config.toml
num_hidden_layers = 10
hidden_size = 320
num_attention_heads = 4
num_key_value_heads = 4
head_dim = 64
intermediate_size = 1280
vocab_size = 11031
hidden_act = "relu"
norm = "layernorm"
norm_place = "pre"
norm_eps = 1e-05
positions = "learned"
qk_norm = false
attn_scale = 0.125
bias = "all"
tie_word_embeddings = true
parallel_block = false
init = "normal"
init_std_qkv = 0.0289
init_std_o = 0.0359
init_std_up = 0.0413
init_std_down = 0.0413
optimizer = "muon_hyperball"
learning_rate = 0.0075
lr_mult_up = 0.701
beta1 = 0.95
lr_head = 0.0049
max_grad_norm = 2.0
warmup_steps = 200
schedule = "wsd"
decay_fraction = 1.0
decay_shape = "linear"
final_lr_fraction = 0.0
batch_tokens = 65536
max_seq_len = 256
doc_mask = false
train_tokens = 540600000
max_steps = 8249
dataset = "wikipedia_en"
Each number is 128 + 32 x the weight over the matrix's rms, rounded and kept within 0 to 255. Layers, rows and columns count from 0. Numbers have three digits each.

# up: layer 7 MLP up, 1280x320, rms 0.0413, rows 152-181, columns 240-279
# down: layer 7 MLP down (transposed), 1280x320, rms 0.0413, rows 152-181, columns 240-279
up152:089130189136199140195160101164123166143130189108072079168139101148106127102073133076149096106165146077112114151120132232
down152:194135130086128156155099128088127095148173128079081101143084112080159131118144110207128052149104127106140155143136179115
up153:157147114143125127131144131062168124111134113162097162096139089103117130115108145086112166148147165196123146117113136112
down153:167120080136168134149127079194114097165102118088133055117069117181131132131095108149124130119090145150186133107120089125
up154:127123117139113090168125118080129172093206140135104151063087079085194066123113145129133122091118152162076066142125113102
down154:150154138120173125115093153137083137147091112129169139126168115080136125100106112159131116130145115071119117146080124082
up155:129141152132150081069120139131138112164237131129103131137090156151134085135108128118113122175120151093137089152123100131
down155:165173159116147129070105100062173075112080122114146134111136120116101124113113116102190081130141116121178142133090154162
up156:114108182150109100130141145137119127098159118108083174167162065110126162105144120191107135156132114124085151111101160091
down156:125161057074156181118192101125134126100092142137187134154095133124148090140177126059100136093119224127127193148139103155
up157:161131154147136172118098157102115112063128102199089170204103131149126121108081158081136107175155119091103167182185147102
down157:147134093126136140152136074141144176115108129162121148090121143109140116149116158117103108168137148100130150124152115127
up158:150138234165123142080113101136091096156125130113100145147186154152109190218142159085175122173146123103145050076150190193
down158:094083093164129134106089174130159121132092126101142162085134130201152132088145133111112103142145173134140020067088085169
up159:214099156059090176081151184154146119144121109138121146134138109177034126132208104122098158145101067121168142156082135085
down159:160148125150094125176145039084122118128125088157143111158071071139078051125112135113144140116119118156142099090119080143
up160:108087081174134097082144117099136105100116134130183161127112146129059120093147089137046046133161203109098131093139105142
down160:069137134139161102142121120155126141152101118116112149070148136091152127076095152165159140159115104128144116176179128104
up161:150122075108163136099108185114152087149108045122109139136171135091109117163129135139190132099135141143068133219112146081
down161:125116153079104179127104173181142117087116163119114157168164131150112132121128091065173113105121175119115116103152129088
up162:142105126113141085205142104108169136104136167132145129158164135125118105115143123154142142079158139117165105159097103139
down162:162139085167171163179115109104146143150103186127167101166094175133128178059078165172131122160171160115141106095144105140
up163:174089176136145112177096138111083114107176108175150128115149215142052126136163137133107112136119156235081133120230143199
down163:076120042173185148114120132127147129094090090144108145199119149111127132150145102042123131120101133102121114126128153086
up164:096096132142147124091122108149147083163066163163130101132180184173082058134033115109210074179157149128164161024150144093
down164:092143092100095097119125065180079086136112107104154112123147144072135162135127172122090169119101130197148189176167122178
up165:165144148137134152129121066160100143138136132181113128155073168156140160124128169101128107142157118123167105140174110120
down165:134103112065105073072077173093135113118104095102120128125172125096130164150092160103132118152130090178133128136075149122
up166:172127112165163153178164105155078161147122192171104144129066102153168113121078174190144096091086103062123123127157127151
down166:084132170062140157127111103090144096112148148109147101144107150171065106147143091142181119120135204129114124102153150174
up167:126172133086138171087104071111108119116140196140122082103110122153141145120156099142132082132119110098134097111140140171
down167:167140143107128144154125146107121165118170122064153115180139116067102127037142093105138135130140142066163150162127217168
up168:084115091107123152102108134116169134157124111121112152069151137133076155131135126141123154158126107123118137138128121104
down168:133155143138132166110140155127129178129099157121140124111123150172128107131185157107116065139183177135140138130122097127
up169:118097130168122100074143113177165134108086107182119128137107209114182114084158131174098156103181164084124076149110067150
down169:132174142134123171174103121104163175113171139105158132096158103180134122072100159143152086150118068109097157151145121158
up170:083098137041078153127129101081174179124131133126032150172196195158075099134115084113122136140126140134137163065084097143
down170:164138112047110175146101159108155118081102112121083076151143156170103105132096068133170072089130172102213136129098131126
up171:102121107102180062148090154176146168124101161097126158157123146138093145120159087105130114111125143106125145151111121187
down171:134092052160053129066122132184150102120124099140106042059112120115116171137097205135176105084192113150159133122040148151
up172:166129097172137132167112110077163148172127074062127131117163140091105131114155156119079132123130071057172115124092138108
down172:146098084099106168155182138157141118152131163133155146066131098124155143105144097159126142175114080192122117159137137105
up173:115130124106139200147114091130082096092108122182135151131076181135119138104123141195117141120156158171120147117119130119
down173:157099123152166155087114101147190109121122158135082125147131131099131103067208157161168091149192197138169094129115176157
up174:133119137132106120141136115169134149109125107103093152142053122179142182153177096138157056119127176108112177058098121143
down174:070211160212157093116134137120063121156095120102153078192097141144100139124136146128091130153140100110149105144161098088
up175:199137078093106158182071137150137122135126144142122147132150160100109145108144138125046155128097126128115130112131173121
down175:119072172089090164136105110125161136119115109088118138080157216149161090079101146072212082137086112162177114191125100095
up176:169114117077172181146138167109089125131187148158188132135121139153142092150099100091148125113176136153178097179156155154
down176:119178105119105081132162056114140096082108162160151151168091137136150057106163125164151125121072143159100108171110088112
up177:073178130141089170143184151220148121138098125166089158141122123173114130155214072110105077118169127142112105157122147098
down177:061125165123115185112092146119102162142127099116131166120149134108111194111105152095163157090139128116158122138128112181
up178:125081109169092156112148090127172124084122115160104155076160105159081104182110145102177076189090094159156172132096099094
down178:115185219182150129141137115132205098184155101122071108178227194097088142138132138126145179143104106147122089164147101138
up179:098124186102116147141171139126174131172073145106144076157059116104177090123125123098137082080081178181147145175143112086
down179:146123118145145094111100160071106103126154187136124060117074136106130150091120168106110197146173136110092175138124153134
up180:169215098111141107152083124141092117069130058154103194169120104151138145111117081122125102141156147102139196129114076101
down180:156063161080151163080175129117104102192119208138150134122178104175166096136151176071095096086065111120094088108167145119
up181:170141108120115165141159193140120138183075163092095092047129118151130136111089105136119150155078172155142133166198111108
down181:113204152146103080144100143160182143098071139148090083100112198149124091151117164123068124064175161122178121106142121111